Weights of a small transformer language model.
Size: 15 layers, width 512, 4 heads of 128.
Each number is 50 + 10 x the weight over the matrix's rms, rounded and kept within 0 to 99. Layers, rows and columns count from 0.

# layer 4 attention query, 512x512, rms 0.0263, rows 249-255, columns 0-127
61 46 66 76 91 64 64 49 49 44 42 53 62 42 44 56 73 57 33 50 52 48 43 47 55 29 41 62 52 55 31 36 51 69 51 62 45 52 53 21 61 40 72 40 42 37 68 62 56 42 31 59 46 52 62 47 41 27 59 42 62 47 37 57 50 51 50 70 53 49 46 60 68 47 54 44 49 71 50 56 60 60 53 42 54 33 46 61 46 41 47 47 49 35 38 52 58 42 54 56 33 47 64 51 47 54 49 53 57 59 55 36 45 50 25 45 58 51 58 50 42 53 53 42 41 43 58 55
39 67 33 60 15 43 53 62 46 49 53 59 59 47 76 36 49 52 56 35 50 39 49 43 60 61 53 48 44 40 49 43 49 26 54 54 40 47 60 48 54 59 55 57 60 63 56 65 51 53 70 52 50 47 37 50 47 22 41 34 48 54 45 73 41 64 41 41 42 42 60 38 39 52 47 59 53 54 53 46 38 61 60 51 39 36 57 64 62 48 61 49 43 52 68 67 37 37 58 52 52 67 40 31 57 52 53 57 52 35 29 57 47 36 44 57 61 64 36 34 62 31 34 51 37 61 25 35
45 48 70 52 62 42 52 42 35 49 36 37 49 40 60 43 46 59 60 44 34 48 41 65 47 67 34 55 35 37 48 62 36 61 53 44 52 54 49 60 34 66 48 72 54 30 52 61 59 54 51 54 44 51 38 78 41 46 32 58 67 52 53 17 40 47 49 49 50 48 53 50 53 45 39 38 41 41 57 57 59 57 59 23 51 42 54 45 58 48 47 41 55 42 26 47 50 47 44 62 49 59 42 48 38 58 48 57 46 41 61 78 45 64 42 69 48 59 52 66 53 54 54 50 49 20 44 47
57 46 51 37 51 38 50 38 62 59 56 36 43 66 53 73 62 76 55 49 48 66 38 48 53 31 53 40 53 69 70 61 60 43 43 35 57 31 42 57 38 48 58 58 44 60 61 43 54 41 52 66 53 33 49 42 51 75 50 51 54 48 53 56 56 51 79 35 63 57 56 72 41 48 55 43 53 31 48 45 39 55 53 52 65 44 42 54 47 47 53 47 66 55 41 40 42 64 54 55 60 54 42 55 59 65 61 53 44 38 66 54 50 55 54 52 61 55 46 49 51 41 48 42 59 56 66 44
52 54 42 69 58 64 38 34 47 53 47 52 52 37 43 39 64 54 58 43 58 46 40 60 49 48 47 48 34 29 44 47 30 60 28 52 26 65 44 26 62 36 46 49 47 44 54 36 57 64 48 63 42 53 63 59 38 38 54 32 63 26 40 45 43 52 57 48 52 45 47 55 78 45 49 46 40 66 34 35 32 61 54 59 41 54 46 54 52 52 48 60 47 38 44 38 40 80 36 61 46 45 40 52 38 41 20 46 59 73 62 43 43 48 28 59 36 46 63 61 49 48 28 46 30 41 39 57
60 63 51 44 35 67 28 65 65 56 56 60 59 52 44 58 49 52 49 39 34 47 49 42 54 47 67 52 63 58 60 44 55 59 45 69 37 33 55 49 51 71 49 55 72 62 39 42 54 50 66 39 54 34 44 31 58 69 62 59 49 33 57 40 37 41 39 49 30 33 48 38 49 60 41 43 50 49 54 49 58 55 49 62 70 39 51 63 41 56 61 55 48 48 60 56 52 41 44 26 50 71 49 34 47 51 42 54 43 49 49 45 55 59 57 62 43 51 40 52 57 63 72 55 45 60 64 57
47 57 41 51 28 61 46 55 62 50 63 59 36 54 39 49 72 53 52 46 54 44 51 62 49 53 41 52 34 35 23 38 38 67 60 57 42 59 49 29 41 72 55 47 77 42 61 48 51 56 36 53 59 35 46 47 52 48 43 65 39 54 38 39 46 49 70 25 60 38 62 43 62 60 60 49 57 47 55 55 48 48 48 54 22 48 61 49 33 41 60 38 70 51 53 47 60 53 51 45 43 57 61 53 47 50 44 35 53 69 34 49 33 57 29 77 46 60 59 43 65 45 49 53 33 36 59 63
# layer 4 attention key, 512x512, rms 0.0264, rows 249-255, columns 0-127
47 50 56 59 44 67 58 57 66 41 45 64 40 61 49 56 58 37 48 45 54 32 46 52 48 49 59 57 17 42 47 71 35 46 40 39 58 39 47 52 51 65 56 54 34 43 51 42 56 45 47 50 46 67 26 50 61 45 49 58 37 56 53 47 53 62 58 45 34 55 25 20 56 64 54 66 46 48 73 53 58 44 35 34 62 43 68 68 64 50 56 48 50 43 33 51 47 56 36 53 61 40 41 51 42 46 46 46 58 57 48 38 36 65 57 59 66 62 62 57 41 38 50 54 51 49 51 41
42 51 51 39 69 66 54 40 47 38 58 37 66 54 42 49 55 37 50 39 35 31 26 45 48 44 51 39 61 43 64 60 30 43 72 49 40 32 49 59 58 58 51 63 57 66 48 52 45 54 69 51 59 45 60 44 42 34 50 39 61 78 48 48 53 30 43 59 36 57 51 53 52 50 57 52 50 58 38 53 31 47 58 37 68 53 42 55 56 52 71 44 39 30 35 55 48 61 59 49 46 53 39 70 45 48 40 61 59 49 62 49 47 39 50 41 37 46 36 50 52 44 63 45 53 40 63 48
40 33 52 47 48 62 44 57 49 40 60 58 59 50 61 47 23 36 64 49 35 51 56 53 49 55 43 55 41 49 48 43 51 51 60 63 34 47 56 63 35 32 57 48 35 36 60 54 63 57 64 51 48 47 72 48 48 44 58 64 54 37 21 42 61 57 57 49 58 58 52 53 43 52 44 43 63 59 46 38 43 49 52 61 48 61 41 50 58 44 50 49 32 45 68 40 35 48 54 50 58 42 56 66 33 53 63 54 52 61 33 33 57 50 43 44 61 36 31 45 49 40 54 63 48 59 56 57
63 53 54 48 53 54 39 40 54 57 48 54 52 63 45 66 46 55 52 34 55 52 61 54 63 54 31 56 66 62 39 36 46 72 51 50 38 72 50 47 40 50 61 42 59 51 51 58 53 32 38 47 49 64 27 43 40 54 56 50 58 30 43 57 44 39 48 56 67 40 45 64 44 57 46 71 47 59 58 66 42 46 34 40 50 67 62 27 54 41 30 56 67 52 50 62 69 47 57 40 53 54 49 41 46 49 57 38 54 59 37 50 63 42 45 56 51 47 51 51 53 57 52 44 63 49 52 50
47 28 39 56 52 56 71 46 46 32 64 40 42 54 41 49 43 56 62 48 43 44 48 54 53 43 44 51 35 41 35 50 67 28 59 51 64 55 43 37 48 53 51 39 35 37 63 45 53 34 61 54 42 45 46 43 52 54 62 56 34 61 48 46 32 47 51 52 28 76 35 48 52 47 47 52 52 62 73 34 74 43 57 41 50 39 67 65 65 56 61 48 43 44 39 60 53 65 57 47 36 49 52 55 50 31 56 37 59 53 46 60 53 51 56 61 62 48 51 50 55 58 53 49 52 38 46 40
40 58 47 71 63 27 47 57 55 58 39 45 50 66 59 57 62 42 41 60 61 62 50 54 54 43 61 41 63 49 41 48 57 46 47 44 49 69 51 47 67 38 57 47 65 47 64 45 63 48 50 32 56 62 78 40 59 47 50 46 51 56 51 53 56 51 50 51 56 60 70 47 52 44 50 38 48 39 30 59 43 48 57 65 44 65 62 55 58 40 20 54 65 45 53 58 46 53 63 36 48 43 59 36 55 61 45 47 52 32 44 46 39 44 44 29 41 40 43 60 65 37 46 52 58 29 61 54
60 43 51 65 51 49 42 39 45 64 66 56 64 59 59 47 56 64 46 49 38 53 55 50 50 40 33 63 67 52 41 48 44 47 25 49 42 38 47 29 77 57 64 35 48 33 44 52 47 42 36 44 34 50 47 45 54 41 61 62 40 71 49 35 45 51 52 45 47 72 57 42 56 54 34 50 62 54 53 29 57 60 54 60 69 33 38 39 54 50 43 48 36 33 45 45 42 54 48 35 36 48 61 32 46 45 34 47 45 33 48 45 61 44 44 64 54 58 52 45 46 62 52 38 47 54 49 53
# layer 4 attention value, 512x512, rms 0.0301, rows 128-133, columns 0-127
48 35 48 33 49 38 42 43 45 57 60 44 62 34 49 63 53 52 64 29 50 32 56 67 40 44 44 48 60 47 51 45 51 38 42 42 49 42 42 64 47 29 60 42 49 60 64 41 59 50 53 41 46 46 53 37 50 61 63 56 34 57 45 42 54 41 55 54 41 59 64 45 61 59 68 52 34 51 63 53 65 51 34 66 57 51 39 37 44 51 61 59 45 58 71 30 55 44 55 50 52 34 32 43 60 44 60 74 66 45 53 48 60 41 39 32 60 33 54 31 48 37 51 46 49 56 47 48
56 43 41 56 50 52 60 49 32 48 45 65 69 67 44 52 71 31 64 55 34 49 39 62 58 48 54 41 57 47 51 53 70 51 38 30 40 55 47 58 48 36 72 51 44 59 44 47 54 49 51 47 68 48 56 34 42 45 57 29 47 47 51 42 31 57 62 67 59 50 54 40 57 56 57 60 36 44 35 39 44 59 52 49 59 47 60 34 65 45 55 69 46 63 51 38 51 43 47 52 49 38 40 50 70 63 44 52 62 44 42 60 33 31 56 45 39 33 71 37 49 42 41 45 55 66 57 59
50 70 25 66 51 48 48 52 48 41 46 45 47 46 62 48 63 41 46 57 49 39 49 77 50 49 40 43 47 61 44 41 46 30 55 60 59 42 46 53 57 60 50 51 56 52 46 57 66 58 41 39 65 64 50 61 71 49 53 52 59 36 63 36 61 67 54 33 51 53 47 33 46 47 37 52 45 48 65 36 34 29 30 39 47 51 48 57 55 55 58 52 53 61 47 36 64 60 57 56 44 50 35 50 41 48 68 52 58 52 55 64 47 44 44 55 63 38 51 68 52 41 40 48 35 65 67 59
34 52 57 50 50 53 65 64 60 55 35 39 54 53 41 32 50 46 65 53 41 39 51 64 53 52 46 62 62 62 56 53 53 54 41 51 45 67 42 27 58 36 40 61 45 51 58 21 47 56 41 54 65 44 40 50 44 47 43 44 49 35 56 33 47 47 54 57 49 45 39 58 52 44 28 55 45 55 51 61 61 64 35 46 55 44 46 27 45 54 43 48 37 59 29 28 53 43 47 52 42 32 16 40 47 62 42 49 52 42 39 59 53 65 56 35 34 50 48 55 49 33 42 36 43 67 44 40
46 36 41 49 50 65 57 37 54 47 36 63 55 51 54 54 36 65 54 58 44 50 53 41 39 51 66 59 47 59 55 48 59 68 44 44 56 58 59 55 46 48 46 33 56 64 47 66 39 49 61 44 42 44 34 45 39 48 34 49 45 55 44 56 55 42 53 61 57 33 54 56 64 48 43 67 51 41 64 53 49 38 63 47 49 32 58 48 35 42 47 45 45 56 45 53 44 55 36 54 54 50 73 63 58 65 54 48 46 52 48 59 36 53 29 36 41 47 57 37 50 43 59 53 54 52 52 53
50 54 46 30 58 49 66 52 29 42 45 48 54 60 58 55 59 48 66 29 57 50 64 59 58 57 46 47 39 44 43 52 40 38 49 78 37 43 50 56 57 39 24 59 42 59 52 57 71 23 55 46 52 59 68 58 44 33 53 64 58 53 59 35 64 49 39 47 48 36 59 35 48 47 62 58 33 43 38 38 59 47 44 48 57 66 50 40 54 55 60 48 73 46 55 42 42 33 51 46 61 42 50 66 54 59 53 43 50 53 40 55 35 48 46 51 36 51 59 52 33 42 53 51 45 46 39 45
# layer 4 attention output (transposed), 512x512, rms 0.0328, rows 128-133, columns 0-127
55 48 51 58 60 45 63 43 50 59 39 53 54 53 51 55 52 58 47 34 40 46 35 53 47 55 49 43 54 50 55 50 38 43 55 59 41 80 49 59 47 33 48 46 34 65 58 40 60 43 51 52 47 60 62 39 38 51 63 30 51 27 64 44 55 45 47 59 47 59 52 32 66 50 34 54 51 58 49 62 52 41 42 56 48 46 34 48 50 46 48 52 52 50 31 45 57 57 45 52 43 41 55 57 36 38 51 59 69 45 60 55 53 57 38 38 37 53 50 46 38 58 40 45 59 47 48 59
49 50 51 50 28 60 67 50 57 63 33 49 50 49 55 47 46 44 51 27 55 54 56 52 63 55 33 56 53 51 51 50 74 47 18 59 53 53 58 41 55 32 30 35 54 40 46 49 61 58 47 46 39 54 55 53 41 44 56 43 60 40 41 55 52 59 49 68 51 60 63 48 52 49 50 44 52 48 48 50 47 38 58 53 69 51 47 19 49 59 28 48 62 53 41 51 55 55 45 68 54 40 48 63 50 41 43 43 50 43 46 33 50 50 48 52 41 58 63 47 36 53 51 46 50 33 48 40
40 55 50 51 31 77 52 46 38 45 42 47 57 54 47 49 50 45 45 34 43 56 58 51 51 23 66 54 63 64 39 62 60 34 65 65 45 51 40 65 49 34 32 48 56 47 55 55 58 48 56 41 53 43 42 48 44 47 50 49 37 59 31 30 66 57 52 43 32 53 52 55 38 57 52 47 51 60 74 48 62 38 66 59 37 43 44 42 44 43 41 64 43 49 63 54 47 36 65 28 36 63 56 38 56 41 41 36 51 60 58 44 58 53 35 53 59 59 44 47 47 45 53 46 48 66 64 40
58 57 49 56 41 40 63 68 75 42 45 43 47 48 42 51 35 53 40 61 51 53 49 43 53 31 42 60 49 53 43 39 46 45 50 42 46 60 58 49 61 28 42 60 38 49 48 56 38 47 53 59 49 54 50 39 34 63 54 44 51 38 62 65 50 53 49 44 52 44 48 41 53 53 47 55 57 40 18 54 65 40 57 52 68 48 42 29 59 45 46 49 56 74 32 35 70 50 56 55 53 54 40 55 51 66 44 35 53 64 44 47 47 57 61 43 59 49 66 59 54 54 48 38 33 47 70 53
40 56 52 42 44 58 12 63 57 50 52 60 52 42 34 44 55 67 51 46 41 50 52 57 48 64 58 49 45 52 47 35 52 51 60 40 50 42 32 43 44 64 52 37 49 50 52 44 47 48 54 38 60 52 60 35 58 44 45 56 59 40 45 47 49 53 45 57 46 32 60 54 47 46 64 52 47 46 56 51 48 48 43 51 41 51 51 55 47 54 56 50 44 51 56 50 54 50 50 36 42 56 47 50 44 59 63 40 50 68 38 45 51 58 54 45 48 47 58 62 54 46 60 55 26 54 47 54
57 56 62 36 56 50 50 49 36 47 54 75 51 50 67 37 46 45 36 48 45 50 59 53 51 65 63 68 49 52 50 45 47 47 44 54 55 59 50 58 49 44 44 45 54 60 57 61 51 63 56 52 55 61 44 56 38 33 48 33 52 62 46 56 47 48 27 64 47 32 47 43 49 55 50 49 34 52 57 75 45 53 58 54 29 59 51 59 51 68 49 53 49 54 50 46 53 75 44 86 49 43 54 48 51 50 53 52 45 63 54 32 42 41 58 48 47 47 58 54 36 58 43 49 63 39 47 61